Weights of a small GPT-style language model, trained from scratch on English Wikipedia: 12 layers.
Each number is 500 + 40 x the weight over its row's rms, rounded and kept within 0 to 999. Layers, rows and columns count from 0. Numbers have three digits each. The size before them is the row's rms in percent of the matrix's.

# layer 6 MLP up, 1280x320, rms 0.0756, rows 907-993, columns 160-239
098:514494523541439564488536519518478422509518507473521479566450380521507429519520492552483561478462453470521519447563462461483484501533448500553483512479467543527440557430490465520550470473597510514518603493516520473462457518507506520482502526
095:482590457494437508450478548576489396466504512492511491501471465535577478534444571538463513481533519462431541507537545480546506444432547445557507495494417515615511437502484476544423541494448570580552497484518482500457449539514433463528511535
092:485541428499484517521532466501503472576498523462476495463436451504519452562471446464486490513539445559481501535524545436544469457457531516482518478486474554458449449518470552549451588478540459566533436474509566538509396474496513468550541538
095:463530455422529566510591458467530457468515547464514528533452501593441550484500526431444565425440536441408558477535489530548509475500472452503521476491482451530510483573533484528507594468592509436485520523526519469538499504544451488460524518
104:568438483511527494506567474540570431531503423478504451497512411501535488514505538529588520540423556546489455557515475562413543518472540501574513501461493508478547459512398567540529550512527463503425533531524383482530514552523527495526460495
106:488528492531553557544477436524505550510598430504496489538550470578523451539487521427516537455530518443659469583522478537551526548453538467497506531510498593479513476541486527547465529489499506502465469546518508444410489510536524494564517413
107:487505487511417567546467511523501551426523458466538469510561489500543440535496513461513556472496509509533532511485461479492467463435546511515495509545506562523507502481486508496454518464647565527557546509519527406458513487494506550504520442
094:468514486565454574497456517547497447415505564515500492530473481518539472505485511461544565421484420510470486493488536571550506510516497566506422585503491493559432543523510454456526512495533532572487546571521474505533428501504464451516499464
102:423522483537582548460462517519522562456547455542479472493457518547511507528469424457443536488504445481500525437462496531490480428500477467515514588514466464500529500471481508489551495508440500523489428500515504563528525481496497522516490479
103:507531432508461490467456512516518466433470519550576482526525511552530493433435451491470479527421529483476548550507467459517518491474496496568536612487510462571515588481498460626469527430494530560526491512535501550453505504404472549611548479
105:569447443576548482472479439517558420550519538467472456521488528528546532543498472481494512493475383499565437511500490498464539504483521522530538452473530548548443381532491560463406501537502600515422474477518559517549535488529518479479507536
093:448541492502460506481566498533532508458529524484524463447541496500513528536502453508519480557535437539503426553451510531521464462505510524469539551520484570501455458577480560454525508459505496471484468518529532506528456511511483588558484532
097:451495472466538579454548463524500451504508440478529475465568547529498527547516476505526580493505475508470553536580463503516440493494447490545504546465484501456537497463490499507452538460478524530458413545506502418492500524523503474533543460
103:483475478510507460495419490578471397607490463541525500507539466478418465491501516486483552533518516514562554616497484528541527465495492489538519549510444520485498453476553505583475478507526524521507496432533442475422531433551527479510529538
099:505483508501476528413449452479515558492506513493483475494481444529458492529495466518512492454531462570552548534549560483462415537507418473529528548582509576443487506532475445493448493499555506519555478533513483481528480505473519465583545435
104:487559546524515480534568414517511492476486527561521479484521453478523502480474541508468522490509497459495534540446503429598556399532464464533505504477531575525435546553484525485543452515516460510441495392500437502498505506435488503482459492
099:536592476469485470516524501523557410520466515608511438505435473554499550548558441505501474473513415450533563544543473556499500484523492468573455537489489533469504502531484474536541541465542525505445549456517506425456471497512422518512495466
096:495518511460502565492563518425513509450547481505482482514427533556512549535545514438519567514491483457505425469476491505515512471478475523542487506556493524480524416538483497551472477484465529533483558465526562473482495515448456533498521492
100:562462491589508498455482524507508485513526445501544500459452537478522444492488411482508497494542490498515451468475492419564479482447438528503501504533467482528470506488513516479509548535503497479412449550542481474457476473466556581482489525
094:479478565541433556440425470496519399522464459546523481514537528485535496494448481539519514493461435472517458498500430553493467530458518506487474506520493480397553544423465573545531479481519522498553455514508437465522458548485430552526495457
088:567466496452487521524531482577496543456518520472499449397443470546512426523477481439500525489520481491484512579590499421481527464461517507575529555484411494456477444524447491506499559550520490544491439525515528515446460485501500480497492432
099:499511516490580550449523455456484555506485559526477444533503465520548441571569525489523496462467464438461498466544506481569473512469500488551491491477531526501499524527454504465461503571487562526481499484504502550506539548444534605488501491
103:581475488515510519442439481567493540482533540466530445544506478533490503479477490508532488456476527580565521474556484473464511528421500498552587486482523531530501538495476482491526536486497476519536586528526551493509542540560443504549541494
108:498518463420583508562573474448583553539563472501465466555556432494470467541549473516510559392529470451508569501557535533540465465438514542469400489515490576475497504515508535554500482459520466440446491509554457472436437532422452528470562454
103:504539474508526494471506480501484497518535516511534492534517372493476531523493468465511527426426404534518419492429420491453454504536438503581470544467563522557430518499487459500453514467539461514583513480520484535535487551544424551484492505
087:483581530481499485498443434469472422553474519513545484442539507554455482487426484556425528471544508487462513488480491442587485491376527502522462494505527421460484564547517539470514518489564493506453529546520471483460503533397567530543507517
101:455537506448561566434499507464537479511587492460486461488435454535476490500488502410496493444479532482482521547528505518520475491475492536540541440559514520574541451531457514503552543514498545503480483481522510475480511557450484514517566489
098:481479481484540529393465472479547549484480467417550512501515410543434492542534536481553517459479463482423551577550522530512502507455489482501477487537517495455555396469433480572456480540530548542561543432520529459448449563507456556506516448
111:484499519530512488471527448506520462521517478557505497490453458547561602490505539489514465518384545553461467524598471587513396589548557490500556476485437489488505477516513489603523500515530491474436468546532553532529498562535507473600469447
096:495451587502521544496546469479540517568484407439477540468473485516428517549507476533424513525451443446554474573564468482476505464477512511434545527561442521498453456498470554503461483531505524489486494487522523597493470497461471553537614468
101:453518566498502520484487481503462489472448429481503484500489512530553516516502416483469469525465475524534516431485456509477480516454442576530537559549533548545497530428456575469439516532532461461525428511517437502491508494486444489525496510
099:464511502464498510528472462513575509503508522475514463533461477462464573539461470534516519522532484507491425491529456499491420471466467468515506461530545518520449455506493516543488625513524581473488568518529548507482431500501391449549565510
106:492443466492508488533515443515503505500597539508528479499444478485562537553382452475528591510422543513500531479495491508474472574497524413533493535566519465485507475531490551529446469471511518552534488580513502486493473532486497475607538439
101:472511476468500543471577479490487516523591476409500496484497506478559507519550514445522536390531529498529517489464521510520436485467463431506435620453400556492453482531478489507498552564527555539527532530517526509508423519518489526544468516
102:463556499596504519509493456487558523473519484534471466508499453534483589515469436504493448506431554565515545507501487511430525500504504463526544506521507457494540425559540521617519454409487529507462498523546491486489517525460461459491515493
101:559509484509483515471434494555510444533506473479472515456521479512422562500436454480482495473459484596462412500503497459462553433523504430506549529430500561537542535494450534583495562490513543574453556445558531510462472515564461520456461518
103:498498497480444534430516497574520509457457459487492475455583386477494413606575468520487525561504489564488493503562489470450502539470511474520474488518475630495469456569481496461529500532475489532534530532535449479470498469522471548504528439
093:492491505609500446486587483503530472518544455464473520484503512603457556544500507518494509478445515482563462567593527478452484484405512484519552496498501467490519500564449545458514520513516502470438608472515525498459549508544556488526487507
096:514519547536507525422508469524519512486524406427487475503469466456524448474490420482489550439531519557545558464557528470500446444502473481580544492562521499476539524466510479452542467548470532508514537468498459514495498468486456532538509488
095:513472566603450514513514447556467488520518538494484484474473557592534515557445492496555489526475435520477382548488447513491489439526525496459492541417588536517510495524400536529511492489557474468553440405518466498488494564509423552478560502
102:540478478576517549454443499562568474536514508390530499469519500586551502513475526481450482517506502546475512477528510530476471536489469496534563532509480519522551512553502583525495531559475516470408509487505510370535540557515519464538531470
078:508590406538488463535472462511513571507567483513504433485530473475532495497465464545496543441510489501534488493511479541520489514434456483459555492451463504465415494529526509497458490523501495488533554522531569573481451456492458508529538571
109:511470583513487531495466498450495507564558502503534505498472495543477535485555519495539555425471545537490575495494440442528472437516475469489497494512516506503566539478513485467439515470517542504525456527544491487511438526444435544603526485
098:483493516463524524461439460487501416584509462444528472478495476555448490568477508447521572395549447494505503537525499512514542466431511483531427522539447453507524515466479503492531540605536561485558500454546426438408459511489520490521579485
097:490483497463468577528494480593466524532522485542522473445478493477470345459535469517410494505507503462459522528492478489481548452487529491470530499482485532527432487507524570484539564489545520560432569489502537554509531465517481469477523541
104:565476441525509504500511545581528484523500524518508495475525507488437516478442497528514501467557480433523444577527514456542530489448545509535536490509483467485409551531486508496503478440516464517451546495530539516510507467493482498568489505
092:500498435551531464488547551461477571584589483471480441545535419438553549512508492455466548568508482445548540450509533469538443428476489575547529524471447589511398515500502479452473510461524519565530515489530529548466516459447539500489554528
105:476419531473505488483564511523533514552496446387533469501541464520507533492497488462502572500473457468531530524574534576497498540544472461508512493530451592513469535479464543491536535522499492534464554432536460482475492564462497498530469558
103:484477478518510457462524456499496482548513591464567523489554498491486448555460504539503522504461552555490503467510447477413481496468536521500493471526475522588549491477461536453429528522570539512502439502528442495496506550504531575486552458
096:492507535598503488475436537536525526504596531485542500484473498519500526532547464501399448546425493540505510509476549542469456479459509497510501532437449531542543548553496446496483442543492485526458488470509458497510513504484463507539577559
111:419525528529485535462466456537519559488535548480459467506446498511542449504530492445554474501535501500517482458492501562528461457526559503429541495558524524499515462483504526518450447496544537571447491476521546525509411501531500528560486506
096:429563484570524490553464555503529504480543512517515515418547479426530551542496464409496510489575478472520514493480436457433518531487398477491514550577482580593419489557476532472448498525502504483450486484491526471448561484481527519542511506
102:580536492564482478471472510511551465507572530519572446515507521481568470529429487486544525496444492506451442466479434506513498491493588505504562503435532491493463491471439455580441549470512548512554386512526493478510483538543509473485549457
104:464533517556519493493496490592533521598542558493522432479557403517512463486478495381442534424508477487533561562544555419547517432517474504484497526517474566492475511530474512512502592441564457462437558484508518471451465450435496505510549387
104:477523511531554500482515488533592461587565446469544474462581441481540505516520508485526467480465527490485576553512489489532436487528427474494542600502516509436445500533517518498376464505530478528519473496525486456502549608521421502565503453
106:489503457454524566403490483542466514467547425399534474483516472522432493505466442576440499479538494529525545462543522500522486560520475568595512506532470472513437552487440505512469522502540504489454580521544502433509553448472477550545484502
093:520519438544408534497473502558569482495468549488541515466504478446464458500469488528494479419440497494488493561437459551517511547533467484498609518516493508570494478475486519502537507519522514568515519550529567475543443490456456550492493504
109:525518507489532488470518509574470430547453464493571464453502507552466479481436406486524498512534451505494521513470536533480471518508490586580466570459470479522485491478458551570468549441510567518499466423512572429483586511551448509532525489
106:482557492565507528453537527550485511555578540526557457419527453532487480452524452603536554488536502486535474491536491469423536521511544510536510511550510568526504517488547490471508530534525507555487535434538511453497511534490503490508554500
098:546437437531513479476405523535514399553516454555569504488507571501487453475545488591475490490481491547493408530541489571515489547515461469485504456483453465467486442518530461464471469502478474507511539545533483512551480556479526486510444502
101:499584466571526524468559524530514473539516523557552508441500522505475537475437461460398484500424532566472493480548451471458521553532519483469545480490500422574454471525513460458572536519519513562456451590502516513473524493491442532536510475
107:522501389535526463454453523555460553488506535536492461422536439491556434453483527537539542459481504565472471506468509450520507511524483454551491586478504559506538564577532540479410420479493474582475448509553493531552502461541517541560466500
085:484484523505458592561421408509534483462494549457487477490520510511522486546420466458513442447464490516491462589458488531517474519547394524510520483498464486437502475581508500485504469474524494537486482550502489500528551495449433500548478456
101:523521536496469548482546502504629484512539553515503503420546521474442508560454503447474528507472465578501491538487480516524488510441508510498503533490538501517517446511478508520518449452529517538470475445512489563489439558421499554536479496
088:516566533493455543451511444494510467536531477478483302508487459547545501477535427522506549483498480525489452533516508501452467506510417498534453550606515503471492509486400496539514483450475481507525494570496547522455545506499489493510441466
104:429531503517489504571504455554516464545559523505528521434520404508430519489523429420504532449466489451555465614497458443524494492517524415588460525568585505500496480537503506459442483520509512553466464510524558459454473481458458496543520497
091:488488466483562565468558465511476400453531416500574441474490444458540486486487449552565526461467507501504518443465500555519483576498560443552527579435492516507533487493542501433565591557476513501580436518520439465498519540461414434579470506
089:512538478554557540456491511523521492581488477471600472427514485506413501525494527493483538490476509500485557498511458510456506598500550484475494527473477513575497465482472462592478582532504517584534536439509499515532495504555427495507583451
109:463521476515465497512505470528553524478542498489509454454434437465406438511467535479510542489432518507514574488516588489467443463455527519585513516482532577514478462523449493581517460453504532535484549507513527530549510516496527488442599466
107:563486430514589514541487514477507473521461453506539513549552520483473516513492512539545416465527472466524492476592490480560477425480489453449486552524502539533470445546520526451487466506478595549453533454540473551451499478467474573460549459
096:465528459488546513413451510496475513445457455509487506584489478518542492523489519496510536451472428501469383496523526516607511486523514546562448517513553529499502498447524526452380489507498493470440525489513498531495481499450469481475478468
094:502547510558517519395510466490487500579492506436549537472488509558510472467592495539444475520535494507481423570507500484444489496491413434528568475520496511481449448468552458469545580518502492444534490490488478557512506530411486448540444505
099:469494462550513480497499498544478515493547499558499492489549500465531535509458450560471513495502472471574470469501443457551505463505497441533469484554430508511465497522493522481495463478460536508516465506548438469494494512450469578513509482
098:421506423484447501534525501564498474547462554587514403496547443560486441579513440445510526442515483483538493465509457492548445527549571528463487523465497539517493527467459549514548515515534498535491509566533500427504476515516478518419467463
098:483502452528468482481584471552507567575609553491476457489483517541521499543452484495400472469447441476522452470505522501442462553472523492566450533500470606468508555497496483465437520574503511524507499504522431479559480576479526508475563481
099:506564568533520525520546469502554479599480574492556388518497441472483489451442433473455498488465413542536474512553462552497493506515510548505485569433480540488479436466423544515518434501519522602460503460516556473531479549515523471484547517
099:525462452523533543481437463508533455462481502467569497497491500537494495453498474505518504499471524487575469501445467552483423431433515494520536496402506526502492503551526519508482552512545482548582526460515462463474480572411480438523519486
104:464529500464476502506549507466535497484466555484505440512471477540467504477507547441497584509527505474528501460521482424483537460448547516527463498502381496586543411549513541487515526475578581516519523484529513435420494507482520634475610477
086:526511509511472475527474495503593475537496489474591553487561528530466509475472453500447518403502448479519443477509476473547437474545518453467510456505428498539502559504489519447466577569560437486480511507505501457465534508470450535531497527
099:455485421456485565550463485470494500539603489525549475556415485482479503537510459564550585491468494585517468480572473523451453557460540540519558566544493513531498483520513569471491564529489506527543558455517479542466515395481463484556475528
100:521511504520500536494475534487511435478522499483547531580464492508474387440560491472473489517549519528513451504434447497468454528468489487497528581551500513546452479523520576528504516513527514503510492500517488522474516453421452542520494513
098:544457524569485497430465467565523444556547481540460484454518478495517524516474446457432466513538489453535478524514503490458424447448481543532522571536504569492431542452477540498550501497516518507444508460496462468529487563507503500523516493
106:501531440502480544535481425546482414601533501555518522450580515522459499549502391492483533462501478495473438452493488470498493481465387480490572548419526541487508460532485558579495542532507547486453524508507444423417520491493514559491530427
106:517524474515464507521388514548517531551505489599469456486530438472522455593417515448499481454534493517528485545548509484552476477438525438518496586408502503510508534526480536494416542554499557504443465608505497476483457492521400536489517435
101:468536601487481583434520443511530449524510500418500508476560426532447438549570473518538528503439429536540515522477435530474447514468502546549419528416558536487493469504462496500484508503495497495463472433523492460470484565471474494492574549
092:491506506480481541502454504515559465452508477486534467451544484544533531505503479454500573451541435497450473501514499494535413466501483511600458453451421557574533479531473479496578510519558586580547536470526435549483430506472499523474486506
083:521488564517459508480581480522431507524500484530495519505572504491510466459506542548488529517499497526452526452495484500449474480473491504514481518484530520499575449505494478450517554491509452532500406506501566512434574526495517517476533527
# layer 6 MLP down (transposed), 1280x320, rms 0.0697, rows 907-992, columns 160-239
093:473542499485551516487434504455475447492508451493547449461579513531499551483528537478544509536493552450515537504492520514429554533551460498504586391498546519468483525531463533537480479501470497528465380495432528476541549621522539568487469426
104:485402510548523477436550468506487457500513431496497486432477490440532495580557515537471452452518519467550508479496483536529479491465593547558492496531516507541487415468528514543528524567482501485590481429446475530489609544396479495470533522
099:494495488442512529534476506452469537511468475589574515557457441480552452473507543542569598496503438562473465476462568536495506496521449507499507502552563441523438559513471525515502428491487511519556422502513552445502491445417433523510501535
099:473488534516512512506519494431475468478506493550506508523519531507517537441507516484512460420463514438476507518567514514546525474496533522450542469530543535514541518465447478493482487489490487523524522554514412458473509400512458484563482541
099:534462461516516556419458512547553470542440473444487433440544489564447524439535531514523427527530463478494425508510476429576502552536449497501488538521490538520561417503536462553528453523520556484482453508559552478503470450510544571488478484
106:503531497512502489540489559534522478483509522564469520462519494532508453506582526464588518521546452505544454568462481477529441510521517506506522584547447414500491591513466505411454506497511468593505432452465463483406494533527519490477406500
105:481519535519473509479474518484536486540471517570439430458482523436582506516539467487437454539538479459514558478516439507448524525443587472526476503494482428525475487524477565531435502561481537486510434485526512511514537458489469540560485496
097:521565524472505584526500460414516507503509431512470481469489465536479504540527444505481511539464580475540461463533473487488519484490526515379524565474505426530489554414482511526437526494505524504438533481594502477430530555555483510568487504
100:453552491483487446477525451510509481537558533502495488452505520523502530488445555484552496508449433518446552483514488456467507516479520504533526425541565532396480448489478422549525526486472532461558506447467495467495451500532500504505530508
103:500466469443473541503504483474499542510569612506515588519482455481467555482493494499483516529499524555469389473487466495489493533476489561471501538443412494467590508505484537492543533493496451479510543553354541431508456465486521518514435469
105:529482503452478488517459521478445462551482467498518513447533533499434474539530458550468530507537545461533520555557555441443473418499507437480553413546536550474444497491492510511379478515515543457430424571499555461490421431527525483512522535
094:497539517550500509453500462480560421521485504470450413525446510538450509521467440512481513509434512463475521534487599469475602474437479442533452462529466581580505501393537543485521515507483441545482497509432525478564503461436530474593509541
094:488517511484420511503534520523520496501501543506447532514424520502471560531539509494436452529543478471478510518544504455486499481538485513447508452531562508417466465452513517518534466506517502510550440517507509498523577484531491464505498584
101:519464443512504596476539474480477492438499473504487419490464527502430499463477518499473500488506450523547539483574511506489485437492540537509441516511524562516460482465553454538543468531527567501458549496564489411623566551557485472506508536
102:511511515529487454491496508471496471515511523424520538486491484527451427523610478525553517519509518485509482467549498480482477395527533473460439467503479558592482534505479533513505522518548495550445453489594512541584523583540545509563425455
096:500502460459444433478553513517520470492492478452515502518575480483488414510469529470524522501539518510511547434478455480585557530540494552401532522540452507497523502484490497431530433484593520517568582527509504496529493532508480494509510521
092:425492571491555552494521505449528514520491491499535509516498479477428545523492500502485502496419566535544480512420418462485494496519473459446483523503529524480512527517445524518475472556498525434532539520477476534501575463543609533491492555
094:524462574479562429584524530522498469424481448553515537514540536411518450466524454525480486516544557440486537521424457508517486477554513491519571537520529453403516556461505485520504521557497455528475531452467458425491487547452520432495477473
096:466490475438601507482500502519515495528532472442464561486529527482504530494536517467523519473474526455583490534488557557481535500525542542508486543446450486514496430483508465543596472463544465509461439480433441485514444496481526444448469458
090:479534481478488553427544500563518473463532505495458493495503484520459526508550460586474472502529433477509427456427530500470508540483498518468520470438529532484534499577531536497525446525459411523471470480531423570503500458514617434504545533
090:475487527558513579510509520479551461503448474553445527605518518505507536485583451524432534514482458424504503466455489550580432481530486485455468426527429519544508545546517524450485599435582512482467473525518538555569528504464444530480502505
100:503525457477515565542533493531468514437486483496615523470475492525522557416452498497443505494480566545443555502567529528471566547530445493533522502505555535448489444550511473530523559486581501505500513466425443506494539573480499458482469477
109:467559530513453492446484493498433537490554493450512504497525493469430523503478504501544520461475455504466527486493528455441533481514475415547516621565446484478486507436513572463501475508502524543478469504560501514514580553549511498493518543
113:429522481526415487507490468540495567544554497487500485478556476507504430497554433521525507555446488432435531499504611414480491518516518472505472510494530474530487440559521476540564577488546474436458485450569526517538514428578516518448502491
100:468524484563424433554497452479515503496450481486580494532528593510493451497452551517503464567521500486527537522497505438476469463522517530501536410563473491486504533525472530491467469513496540464449487545410569503505520463511504459478482536
082:520503526425518546513584510533512606502499535471507526478516488469551510527534572534456503513455500474477453521531563471468449458400534496523498452466492512515440475483473495513521446462513492531491527462444533569415512556497550446480472423
098:492477567489543477491482543505498507450516514519477473475509442467487465514504525549393470492445542464524479437467484456480496488530480527549498490509534532546504495515467576476544513518447491425548478455577498453490537499529446499540494392
103:459519596539497467527578568431525488494509490585522453482489494537577457446568468509483543422494580447544460546477456527576527481515509530490550490511518477496477523518570572502512527535537489469511591516513518509586510455496482485624566533
117:526538466484493468515510524461524496527514480525531428512471452521488476419544508528500464551543511425491421456478460451451545431549495481464491547554487548533528493527536451503510533500480469461571513467577441542526476569484578523484555526
096:464536480435479520472495518495469524515455487546474495544470496540432515539438522479481488572505490517413499486503545530506539495488516548481499468529505437520440504487530387525458522520462508507537442469387508501521518530483476476533509519
106:477446459485480419491533503515486468490515527496504523526479526463445512408513463493441581494457448462483457491418475572509503507477530469527532453471460527543533474503492491440509528509485515581466532507557501504522436439512560449458496591
096:543519546474454514486508489456512523479605469432428522491523453544536514488530503455544444558470466516557518493503465543483543526571423472513499497426574478471466535501511515481501438547556469483443565468493433446536536486471538468532506535
114:529553524568477456520503476470460554521511488458494456549517479533539487478445557464533466556554549518461585454532537553540466529499531512430517529503512539435468517514500540485471507482454465532465525499535478474444512507563459473530561468
107:480468495452461507541516401500492507479457506505520562514479440533528472513557434550509474498487465518497521500439490532421424457519493557493459495540518462531476496521524533558504477468517556472440545460546527512512527541486485515480578399
110:475467502519515396484489487472514516464449504508547555466527517488571501568557494542479484561512563539489495505569464458426485483469463558561529458489547451453533486530507545514475460483433547466515489505521506473447502490463514522456566545
102:450505522557427583534541496436554471516492425500463499517494527472507505472524535464513541469459608500507584389611455480582428514517561462494545492493466503479445581544492515476511520476586522502598534504524481387501561549518515477502496496
109:423520519443423575481546490459541485466425515488566477477476536500505493501494447501485483485405510419551543531471524477487552498534439421526480450498544505532469541456424527473495494557529499571472552507491460410437553512501518561491532518
090:450523520506502528587514469582513561568459529485526560477518513519522423566491512562452480514508545513525534535552534510435577469558427503479355515475426504486576490521444544450510454510472525420498474549506485542622525526525447467522498473
096:483522546483475529517503472513412466463515502456532557477494461535437555520558532569509568475452514449482526482481466527537503518480487513502525528523489449550447506532450509477428458460469408484525507535480594475512444456533487445520557521
097:482484455447592555517486592526526507524500480525440503524488456467466630496492544519479485439392469473557514520477514496566448517477532489550483527536447460519476475515627494498486537533485414531469420473504483474497462488491516515477460556
107:506488480543499451559518540469546496504492499547435504533509492454512452447473513477454540522483491565455574517456501544501463480498499533490496511543535519511525554444501512541526461490502485453512480497498499535523498534525478508438474539
091:565510531619583532509458472505542470541430491525488413472447506506481479508446550515466539455419483555466464495493547533519497520494486467493461482484570465493490585473498513510464517487543477476550518445586450501453522464531594504473530447
116:477479425540494565545476543485463477498515511519516564475562530516478476485517500472524458453526522512459516487493514468489493540552487545557576488496481552460505429572545492417589514492494503435559490537478476485559496461453507449505445504
092:534464474499497470612450513498419440414476446453518489590477460547493437525452499557495536447523417457528497494504461588457498496498610471544544434461481554472499427467529463512446495533533531517541425540429529428578544530509566508504502494
096:556532457569492469613542487524468562522512469518560538499449509508456624551531593435509499423494494471506542535461478481488540506516465513519527412459506479475523469537433541549432521566475454447449502436462457461517508536483446548478516497
105:409420468496477511571496539479489559540531462489522491535549490461488511434510495431564516474495500566493572518514495527503461488507516565493457492468518532586485445494535431530539575551517508521466493464485518470424538493522593470471455496
097:388476549486531501487496457441524432562472530471537542455482490480483531607526487475468548415497468491526502455483453497445504454503483520424479444514488535523542543516566559475509442518534495527524514504601455544475496528488489510547562469
102:510489530512490550496484498504405503469500524609459558524552483479512557528521517467530459550527500534530528534483467520544474487499465496518491448515518538433500464459520472529516442530495561524502405513397542490496616487537462468502529424
109:529366500463465495518497518506478508532552484483519496494483480531453526470530488507510529513548561464519446524446514475536476483525479447446455513502554503457496471498508483486551489487417490466516561469473518487432445485468499467514528443
105:516417469490492448545625525472468460550493467511527478491536511521475535521544500599476521469525562504458497551533506523469489472462435515475412456593466481498500565453468426492462492481555471499568496522597449512460510562517510583553452539
113:493501505494456518498511532521520553507493504487509527488494484587459448502517554530516476553501493523524525496452488502478459482501476519475490480479528514539488451497529569554491426523581457589507534590453513499520423461532475556572401557
096:526457534519457529496537489474540482524546528509541566573509491528578506528559552559413500411546510518503546471531498576516511571506547571489447492477434395523446541538542470451474484548492543507439584521362501483509448543472473463503538553
100:603443486497612550494485448506500493477512535465494528468481604496538438520519477485536490522534459521563504561498526554513515492524502471553478476451426558568495555546464411474542465568430560454489523485493519424501468504496493523501486453
102:504538515515524520543507486500458531499490488499519471529508534481534589490496532474573519453446476434498516453502490473548471520422511409469508430535528495475553518496522448511452450472547539518505467475471436487450512553532446506439427428
113:516489500534489508472499447443570566428455488532568549542482550551491517489538475471493528481454500477593473493499468480406516467529577532509468484540490450536464538562448544423491525470528433469445485482543472562531467515492469500510532561
113:565525455500482564433459534542495538535508550532560482401533505484530505446491464440389515507508511457410568516487532482534470533543514573531506526488453494521509429527464499476504476482534466422547515480543515498480513484559509440473513452
093:448504499457496490531526444479502547514516521492451468517526469559523458529450516480492527539539479521503535490508487453432447500494550515514455451530487471446569489508476449530473503489521470463504449511404559530523486500553535486482459527
109:594495518497434418601473535522548490474544512494592554433483512485523456477531456484553544417535524480488525505544447472560472465486485441468457545458489483500594440433535422562465522445519468539499507466563423549512471549606451508481480502
105:459471456496486403486486522506513484448541549464450481562457579486476539492527498516472502554483461548501533490563452502530468440434482521444439523506615514490507423480507517449540522520445397515438483580505531499486518463513544533468520559
106:452495524483523436472496513522558509551444447487524514535495490522543533511484527473519476467501562490499516464492450439397515491461503523487472558490583466495485390457492481427480518455499584510522475536521467500502553438456518494496498509
099:509515519427496564602538468497525487511512499422490563486509523477482507384460434546520524511488544527484556505398521487568496489456527482468497512574507503543555553543467514533484558548498500489506487470355563538439416530526541455512488497
114:544415530459409486482494513490540560492504449475488536474536484591447524548518521413519462446477483527564496472417433440495508504490555445515535549538490532579580479466483514487553493556485417473545519491564495506490464444449457466496477493
092:537476519508551478429551474496468523545541443551524493521460460500493489479620530537449539561497483535498524459585532501490507469455595536507463535523504505577497549448548516522452520498517501468541547492506509472451526512519524524484464528
098:484449536537588464475506535539476511505531448551533509563498450477553500490511535510496408378557543575556505544435506513435557478483536560503505497509436436553451514511499546518451495480552479503552480422448517531459540475529527518490537530
095:506419480492496410496514630494505496528492518475521670462491502484507479471455545500508522499524513453481511443462497488566472470490552437509527406474490484512482449503543557432443507548500502474531420477521542493523503479395471550472526546
099:562498483508533542492539520492532552456478508519514520486567447523547474467504468548440496499506505511519449493509511529517543530532462465564521528464460497497474458527446499498548508542544504477543533474578402453519465534478444413484618510
093:542500419523519448541478460565433499492470516468486448449509512569542485521543536494511529464565505486578431506456546461494499483512517464511517444502565571530481429411512539548572508533500447505526520447502527545477497440496541413458496443
090:537498537463426472551430448444450592504455512533473427512536492543497510477526439498562520459528517512503497528492500571531543510479438554592550498529520512407490605481467470466507438545533466457445493572425514473498520496448508530493418582
111:477575466553500539514456544518542519567525472528454510406525535519543495508584491519474463486571457458542521456547540571493507504586524466486542368424449471486528576471462427416421489472497511453517595524458488518491587536443462518475497480
123:486397446528470556553510493504492472455501496532514415461494626472551586531500471392540536530475546503416498480532524484544510458544481464520527514442498542482486475498471507520488504448506504564530484479532477508461539525411451504507465430
087:513510473465512538508495447514539514578526509524532532439519485502550441526507462474460434571416579470482523456450477519484544475490530487387470540514517497418532470476498459572495469523521499556505479520531498457499537465527522482546644453
089:519491523490501429536485512466525510497545434466466560496528481474454439505521569475459553568535481483538529483511437598556506549550477582471460498496471468460548512548477528518523538515475502506435518517456546504467482440519478542511460427
100:502431527524485462491473508505546533481462537491488491456423509558487445467475514512485481492482495595484474502556492471531448455504506547430495525506549547462542551516509531512529559509615476514394473506351518594485524605456488557523490447
100:495532624530456521510472516492496481479510497489472483537491480511496561497519526496542560490478508546532447526511452466484494408475492470463561388551507489493473550562464430530584454480507440457472483484441493554403544549555494421532596493
100:501467563553486593479416424519458548520558452549494471424499489533557522506551558494500494493428490513425479495611434520466454503490457519509477517516469491507453510517438498463490503485467463434496447464502451462429494519481404528585528529
099:468410455525500502513558486532484491496514445455472520481529517490514477502492444483509534489513491472524460440522492476508456525425484494473487512560504491463539483574479537525538527467511548525534550504526489528530426484489533428556454497
100:485485490550481516556560547471527554466472503553476477511467467547553477586496496529513392460483548488431477447515459506489454563495465536522458526539471452502467469459516507407530452434471479565449454589574503517504478509504438531519521561
105:480485515509550482474509482479459479572469509554500502466524510626490509530435447554494504508497541508514600503518553520523485402507488553543500544495515550527470519469507488529516446562456466481392454511374531475502503446459477453481461466
084:505451501473556421417463556536462558519470506558404428530523440487494491477558476536509485531561473556466501485511495495407466489532552538493464477482487485495485482550574528540480493479469512557467503496378533503477492544490450526478445532
099:493539476510560522509544508506495440541455497552451446524557558521496474497537536491513438476505457490443553523524459468482553505527501397490508489471444469523462521531511479509551491472536462517457533525513483473508511523480501533462437515
096:493448462479486515495450555495442511458446493481540495541489503414473505442480495549486539549494498545494569524506510550449586502424529497373511434506503526528538451482470521485527481550446482522509561534434429495517489536527502456552454561
103:510447554515440496527490511457499490458532510500479539566530529508466469498500507495562469468557496508488490453447580484451547525466455446479467422528448460512456484536480480436464519532470387469523406546511427520543454524491467513530489521
103:475492523515387486516449507469445449476461525534508459517486489490474490563478519481440463509511502448503523458504542477594431480539562519443414467534519441518534525463565519440444540529542389516500471548566546537558490464571533547517509555
100:451412557446545445568482477521439505419516489469520541544465491457457550481527507472526498485433485483468475534420490514527531509517529557541484409583468494522590556526510544558524451476470509572505542514553547443554508500425440499477483428
095:470550511442440504564447518454421503471538497490560556480497476565496508522480437493545510482455447506464540453476588463443503520485473487502485540471536531565484494529526530541541544541503481441543529563535545415591444463582463486569504487
086:483512532574516490569506462482469471517404508495467501504547530481435462552476469461419493525427419482509519546422492427484481500514447525502575538513521465425519603541489458442522482492474430472492515505537502481489489507558514459506534483